config.toml
vocab_size = 1877
rope_theta = 10000.0
init_std_qkv = 0.0601
Each number is 500 + 50 x the weight over its row's rms, rounded and kept within 0 to 999. Layers, rows and columns count from 0. Numbers have three digits each. The size before them is the row's rms in percent of the matrix's.

# layer 5 MLP up, 320x128, rms 0.0834, rows 214-319, columns 64-127
097:460477546599461549522425488529498476433445502474564533485582469510541524458506401491530446517460570585454507532543520465518493454550488530439584538456542481470496498535418611442543522557589466
104:503494437449514564488547494479425536455586540589564429508504511503522503618554600536538418494475481519556596538505553528503437485490489578445505540594561553519515552497552535504562478455554474
098:535512505524416499506504413520469565476476434491428497487537508464492588540643563495466513435510513413484502488622533487542385523475513440521548424499534504495519455379482560419526542472546559
095:553527547576523431513424519517503481505488568519506464495439497402578464410477491511507499656493466502472451502462476465392432407572414474509519471592467519459535543538520516541538532469557509
100:541585571470459430440466459534598521487532435483525465513475479472537581498403562466431553451455502546422452399537521576447393508439527457496431559479502541545451481502475482403547528454420490
102:437505464484513473537496502589512531495481499474511511513399483442486557472454514526501506515578460516437484439401400550554496471482584421589536427527465442467569509573459534608492578474390447
100:493462532459466427497512459519567441426525570559619406516485549436487487532560507556519638523537455518397447525595464447428473430456533537463531500549504474485584494441476462507529534478559442
092:573545558533481424507518416515524489490545457478442486517576556479544468507448396609499533511451529446581484461520496485601550540575544415600495525554522433481526612531446439495525450395448449
120:542472573517517475504527522397466490453496380471535408425585480519506451543487531539448509570528444621500476535576530416515402455499552598438409439523510533532501537464481422591526520538479466
099:424421499377472440531495527455450515555577582518546526483537470535536550581499483515458367497516558482592505447435407574393450432588489497384518531424535514525545519470457488450528566554517574
094:521491508461496497463485466520473486547493528530511484526398494516506518534540542455567528481474467455589397510584500494501433494608471615453491506530470504474454499489529427515575548510552480
099:433549455529510552542591410469391526474442495409517566477470417463400464512483566539500534465489465491498550538375506518515488429429440470459532571524515541486520509539524554546437544438522475
101:544578412518539517470461511432428526536526549546488465566504470454503541515536437441503500488529520452514493508361516502486537421470508529545469452504518549537523492476585448467560512490476428
096:584384510498510552592440485614422581574517562556419523570534427514447403452567454506489558601434433474520510497497497467432512558476519551444544552512472402473481500424438523502470471465467528
102:511559499428496532641499528511548553423490379504475423492482487405428566559503600445536542499479435605453458515455576492555429442515526517587487439504557550407487473487466563450525470560524513
093:525533434498547465493477470571522398417509553506541497493503456470532537473477629472483463426551559511477613457581569441565400594510518511537399534434465488485501442449500585518417397478495577
103:522479507529574477576453481593531475557591482576468524519501541543570465451519468504581463517556468381505490454504434458474498517495416454518429472505491551498477539520510398567477505463504480
102:516559463516505519526503398567425465516550511400452451531447520536501499400532433557515552550485499503486475452493517594482422410533494492440582484514543491468449560429572521486616426502482489
099:540411633543531475509578457474526521452460544455449488433490556418405481453552498423511538470516489503493552535485467499464504548536438506493446510450504531517570429502559420563422465411482508
090:431483543508540477485519471490518460485509529520508442527620435526344469543523515547451444577510581571531523485500479494477623425629470519485437450369488511507492521497492454544522483497502488
110:451365457597483532551544420461468485475519494492471462496504457533524469535538491430504521438477495474535459556454443586496448580526576382386573520567488555521521554495570427465486461552542460
091:510503473456505419530550476516550580513445552517450590534441426443511536457467570450509493429512549433541517445534552522581459444471564542392483454629473530509512441550522435596465510496515565
096:467533510616454487540602488418496496462485509519404510581491511490445563496430513454513415527567519459555420546504516436512480525540435444495447469464545572482494564440422492527476579436553514
097:445470537627479467619549559534466473578493480518495495442446473434463540557455473503501493534531407560489428497582578477503519510492573418484486542491466473406483476536511506490557548456574482
103:569452503500618536527433506581452548530566484448472462514522454465440506515472504391450452500542464453589484545492508502492633488576466614517496540507509497463442538523476523477524504518430404
097:596517467482556476426541409447469506578504394419427545540555543490438525505488448445506551463548426494557544575425556429530509439521434529420455456543612509530470507462545580423532522432411496
093:577587522506593511531518584445504532457410508540552452492507524520549493526420514535518457623546475473515555479519527504445533554487537472499510503438399447509504527531538481579469489537444462
097:486531489501574475529470511423551537429561497548554520509474500480487474487529529497436626476547543493491480540493469468478558490556488594593512472487470550420512495502610495469494587413547496
101:477430547479422414551521529491582438566557485452415435470502457541539491515501471501514548477521568543565486465613506507519491497481476443534483532586509541455495401609546518513559424441510566
101:598459442529535508464420408482412565470435473556530465430509556512447511517476474440493486471521584587511466508531382598542378573519579536425540429509488471449577466557554411569471518510547512
105:442548539447560553523500477525499570444546478420472554471515421445548514475490571491392424591434495545569521468562481522451555533603384489569485491489541480541504460491531589458515458474464525
103:585596500559481526503543540521551524547420518583487574499515523506472487435446506575468564537465490608501542500573485434476522468495528399473431484524475509531570565485431478443492463533524523
102:498490451479475576635589445554586510477488425510489438451472413519597472520497418509485427456543415417451374452494543538531504413563570569545528457537474522482551515571447539507518469504438452
109:501592526567523439471413533469471505530462504372500412557554480551455488456505575430551523539524496464461616459542532435501491412482463481530508425527493476448441588383466512523538492448383526
112:550493585533508437564527467421534455508468437487469459455464551470496458500573569533516475535591470499578476495407522445457436536526511425353421544546536474452462501570496468473455470475480565
097:535410501641561500563494505452526551451584524514594494475515477499511470473520447561559573583500518511516560407381517504456465499456440561445436437567547526470473529491526386501529495536504542
091:515386474400494510556500471549549512458450539481449534537595507581411440475610524571530554473448517473550546527489516390509517508432433555484421539496568451419518458538495503501484480457487470
091:502452517485539486509528482494567436443475483458464538484496372504588498569466512588559481509572486469464501466482571513518612403458474625537465520474526497468541540472493518501433458342493412
101:510581534430485479448499501454571485578509438459501531515561486488508569493518553461547445571466483509482428518499417421426481439474444528479411584580471451566513404471462496504532429473568526
101:507572607412536491486505390583475507576464468610458440510516474493479558362601493474487547493548503603423536516536477486431516451596484476462413513404470470508456465548552448503577479514538507
094:458573471507548470461474493489342441482463422548508584529423530478452512510491516423448464511543418511538469573454518441539508480538496510542557574453495531446556561438523533527549451472471498
102:468440407550545463480556521563559625542466531511460481479487575490423507519407538515457614480570538548510584525469416548460431519564489479496414440464463480529455486489514481460524485531449490
103:508456533495448566499487471514488527419430470484492506536509560562557486504474418523498627474578371572486524445514514547543580560493564559468475501386437571500432546453450401466552563517534525
096:522528477543595418562503475474421503492438507447541526458418533502505459500445600534427531490511532562488465535548555441500478485432617475438524490422450508532449509632515474528485456517435440
098:549563569461424612557579435617489482572489490547529473490488453551524554433561495439523472561470577437518532504526531566446476538463537598458559529453497464480522509521498425501512578521551457
095:519496379556572599465540489453489505444392596474556544497485603469484591463527472568509589566466468436456444552521479462433502505508479538554556647483467558447499512446590509507487511447509500
089:529523469517473511519428542591524521531500394489528474574475532486508626506465474471535527582460523453418571539473496569495500514458475579531475542571499514558502520541603543457486431465446577
099:540502530497399593485478482505471462471476469457519513560529474481505530526559507397563525420412498493592528488494480540527568475435538486460569562503505457466514421389492518505463480499396475
085:509414500456489537474566459551474470504471508570476612515558473524493448554496521517450444423622444516530575537385508485528524480473504473563515564553375463621500467523521532485508475401361488
095:543460484500514394551517527480485572459581481366526501452496457548458543494521533522576437465565444480449569460509495457532492414603518476519526472449502593500493444567490466561583481530511445
095:459545478500508471511526478490595500581541533520542530434519496538513564518529486483476476477527508540532555474473491504458563490429556601550545485460577443556545519481439440462466518480528519
101:492490479419565452503518479575506480382509472505485496531483565441517495490558454544578475459500365515489482453474449519508433554478533568524521470490509442422518468514500486492414636497454534
104:452442574467528458451520550579421429466476467492490507520472520512485512484475588549530495478536444428453575537346509526492510491528511536592556491433399498485513495465547566525481483520477534
107:528413447497557582503555469524521460514527470426451530477461551594526483514441535515584450507423424543455534477464465506452445474418591491487408417485462489481543510455584448591546466392469539
093:483466467519505534585455469518400448436496594461452511503482430498459487454524507484521521473467402509528564525501500489447533501605548478567493434429500561467506446538529587465475512510468568
102:494555567518495410440504490507475458534528530434530568417549434496531533485435531551460471411573431530488502523475531458519531443472453448474514355452636559529544474545421504532564515539613499
102:491480507524548404483585458509444523461415541553597563540536486569488503459539460422592515443529476528478533426517500555480485502451536491501466507425539505527480514480513458517396503496565557
115:498600558492555442504410530483515584487470524519501467481516566495511489517478471571448397516522490447553550535519488525599419513579448560625551474495413487401558467507505492535459538398550554
098:496456562494533453493458521410451528471397446441549408496541476567432491518485456506451535575526540527536479489524612475416461412586582462515520402508473556561461459507489539531484477561470500
107:572461497564447473506363578560431518484543454528530482515482476426520570464561542525529449526497447578398480484516389518545473457500521605618420481337412549479433458527553552541529529515465533
100:521474522528523514551519512462390538508514506533499511423497586454485453550434450533598439415511495409555427442551550522426530557373539507546463497478511442513511583493546434508420456494549641
102:507479546515464480535528501446486572508515451516435501369435570584474460536484457541526476592514492561524586511462500474510582535497491503456452471549536499453501538491523574539472491424569432
095:484480394506512514494494471503434483474426437522426531565563492515528487446577482488492519400521418484447550463466528509534439570465498567513474504480477551516472446454506424523548554588461488
098:455528442438448486452424499461467502579396453477426501470439510455445480547468471461405513394452452409503491511543463498498405438580481474556481516590517513561558470514552482548459544588464481
095:526478447509441436478640393390575502533471535461528480583434506546412508486543502512543550522535483559475485474521395524529450588526477486510536541518472471464496540475594563482522437554518651
099:477530446531426534498558531419555448552490480468457609417511467485488476555478397480554446491484558529559515525551522442498610509539505479627542536494514538528502506507523485442545541529434511
096:504524527557436492498526546440495593540483448542490402488466478423395485480485590486458541487479517540388488531441542553470480463490517469468464490547428606513453609531426425497534446482429470
105:449544587535508495609523526548454504515449454460480462548505498583467555582426552453502499434534528435533445524501456596522495513560541495428504485518449610514542516510597454458456449412448544
086:556511470530444398528567467497428466507498465487491447542453404500586476555608543500544595442476545504472440411418444477459509472394522511589500494475468504523518510575475496497601511521562479
093:446505481542510443459490528499498505545497587478500540536600559371537489563555478410477479609527385548541498491502490578481456425468416450491522556492480546541416466554497441444509557577552509
093:582453471518441434547570555468405481534497576539566402517512539399524527470563566562499515511453545481620476519508543485524545430600457542419547495497488471541478534502521529486442442475539495
093:420352611449574503569464556516437489533427542452446564382526575516502480532400516541534436515473440497567523489506498583462503463425522488539500476457505493548575401467495530452486508515477506
103:467506337517495514564523480597457458552443480534548562478453494478551511496471472465514489525512496486576493438550381548583433464458543562504554544608470462547539605581490540569438456529554499
104:539571563451468534432569523465570481523546484463539492365522578582497550460561402527523569558448511470448640510507491505583458492505591493514466399517598526418495551527490539493497493520423463
093:507498474504427481453413532556522486551500507381597435547443434487515565467462445460490542520482537486499411575487419483493415579503422446470495508497416499542547494387490486463435497550538515
097:500413443528433567489452567472486430560583470485494500489562557517533405445502519536545483462512473562508527479524386503408586521616508479488456452467476547503448496552508498496495524491385465
103:509538510435540472376446452554520417438509499524562422557494573513418550466409488525506492388494483505490553500501446506463551550479537539485413522464472622396468499432515430534516432469500468
100:498436440512484501458488501620487506444388571508473479612480532490509444435449444575442435479467517446452551556511514486512542513457481454447433491512535498560487521463496539468540494562564505
106:540466485554539491560492522551461525512438533427481592416482569436557371477511488622472566508502558460620498490534473568455471594534433528500422453476541488501457476476521529515552397565468523
108:520494490519481472500544589454471498508508596520502571404565458526464551502486471468519510507442528556542477592437512467401521575441583453443572525491487534438483529629477408471451496488556497
105:515548496476515486537404483508536444534471464497480502498463481476539596474476603455530582481515449541496516486408538547527423353434487500432498564457457589442531491537559525598396499486551543
103:414471519604451513508496539550513515499455519478418586500591418515472477474444474545550464451488540514556562454501492435546498408523528500504621417415376430473508493489473604478464532508487484
097:502468575642427466499517507572528531567445585525547521427536439528540494533473540491604421493413518502554477498520483567463493546436500507372465516480452494486595517447439482616458445447559536
102:454466498480497592504546506596435613523413476521529471467402418476509445485491463550474505476501518410460558590449412452476483495421562525581529567545470525492469578507545530443527524510556533
092:534548494439502450503529483495439599446481450411483540512456557493457486489537571568453507556455460527413433536531513502492525504543567452467444433528459556472450475553478444511602464502424645
100:489544410574488566487450433556484462518500455482532447522557459417566568448600462496545485509496518513522346558533477560583427513523496592536489573414538478563535459426510452485468572538425536
095:524513470515439512512452536494488448451509546537552458509553479481458461465475436471482466566565609465430524493454444516427565463536518511499489441556585538473537467532446485508419489454485572
104:507490455510553490450485553488518502338476469495475503463422478478437456517509525450523452581596525545485444440510487465532414488499470478493568363465459544463534487547559487370514429512514520
103:454464536537549482503477577508433482519411488499554513507517502445495498489425435506445458480400429584503558434508428438465544527453536442436552451410468475589424476586540481433500555507516506
100:465568423549469578476531470499473572479533449580535468621495492516486603538497538458504439510412523564478452453444575542487568537437506506528519577401486470441512529555527552542518533504519540
106:548478525431475497474497513543537449490453507469485492551562422543403456599458477506475485543450500592588539533457532385491563444439488463447475547480473461475479532511418559499506515532516408
105:477450528554509445479467502614487577444485484459521502525463523463515470603490465517462567541457489552591404530454436584487501569470469492419422512464525466516487537403458454469476574517568464
100:453434430627514506456493465532423581458495490529388424472484428447522489502611529505559519485480488628485460494441500550497487515569544434455546465528362498415594550472499507494527452511502467
101:503576531598528474546442444562463434464472392401492520466466452429443458379505497447528430518536479573445445493489492450438502571442502500545412472454502505473511577454486502497537479470486422
108:566540504438533566546481512453474577512417511478469422428637507607497497575449411542505583495421432541507554508486552493514445522475453477506482493503470477485547452530501425556523603535525472
098:476511500461489456622602512380444517540499496463588470486572509566550512575599577496444591504430601578564469434472512451413441439469466519508419513538477491532482506466592415486481507539473464
102:546469444429505458452493520551524452504592554476488497469484537547529399475398488506436531449584450457503403573525508451564583426533467525534508481531550511493417537546525510480574472537551528
090:586485505538430481450467557515499530579552486470584397442513588462531476457523439477413526575564554462489456526487512475402391490487450527546515525508585521493480547455516451403472553500486505
102:394494492473563501547598525477521500564505561518552482464484503492442439537487511602593497475494391505453520557473536514560461409553487568548490522491503606513550411534407466536572493471462493
091:546570609529427503481429434442540476469495503534429436510490555494481529585382497489440525493607607535519518529448522389510513444405490428501518527458471427465390527407493433501526634487591547
105:485511492539399519509490480440477549440529518452451480475405511486486517539582497570561512549608573566574609428584533458601478626494518530419543467574521594428495513510465492501533457436514472
096:406578465482423552488494538557532515452456477515611465433370440403612598475494506491543527498533477447518431487491523489514538461464500517424500534542520484496477498470558476548475599428485493
104:362506482445486528505464501466434426464527501493503503459552538607568479582488495490559557520499474407524508494491475433510506427453609508462487417570434541573528495488447518563485526464539524
102:486484457509605369538529486562442538483448519606436512497558544561491444497548514589502624454484575472555541494505507466520471555528567541521459481447553381475556417462494553561468479531475487
104:592513512489523496480433524554512488448496505475611461473411540477511488530442484506522442538545495508490470580427450429427440495546558572525425510434509510511550486512471446497407560519489494
098:511561418572487520499513480490535587528499467473435440491527431609458428532609575487562455575511525514552460492465482470546425424491502486520528425552507495477510450438538464476467495546465482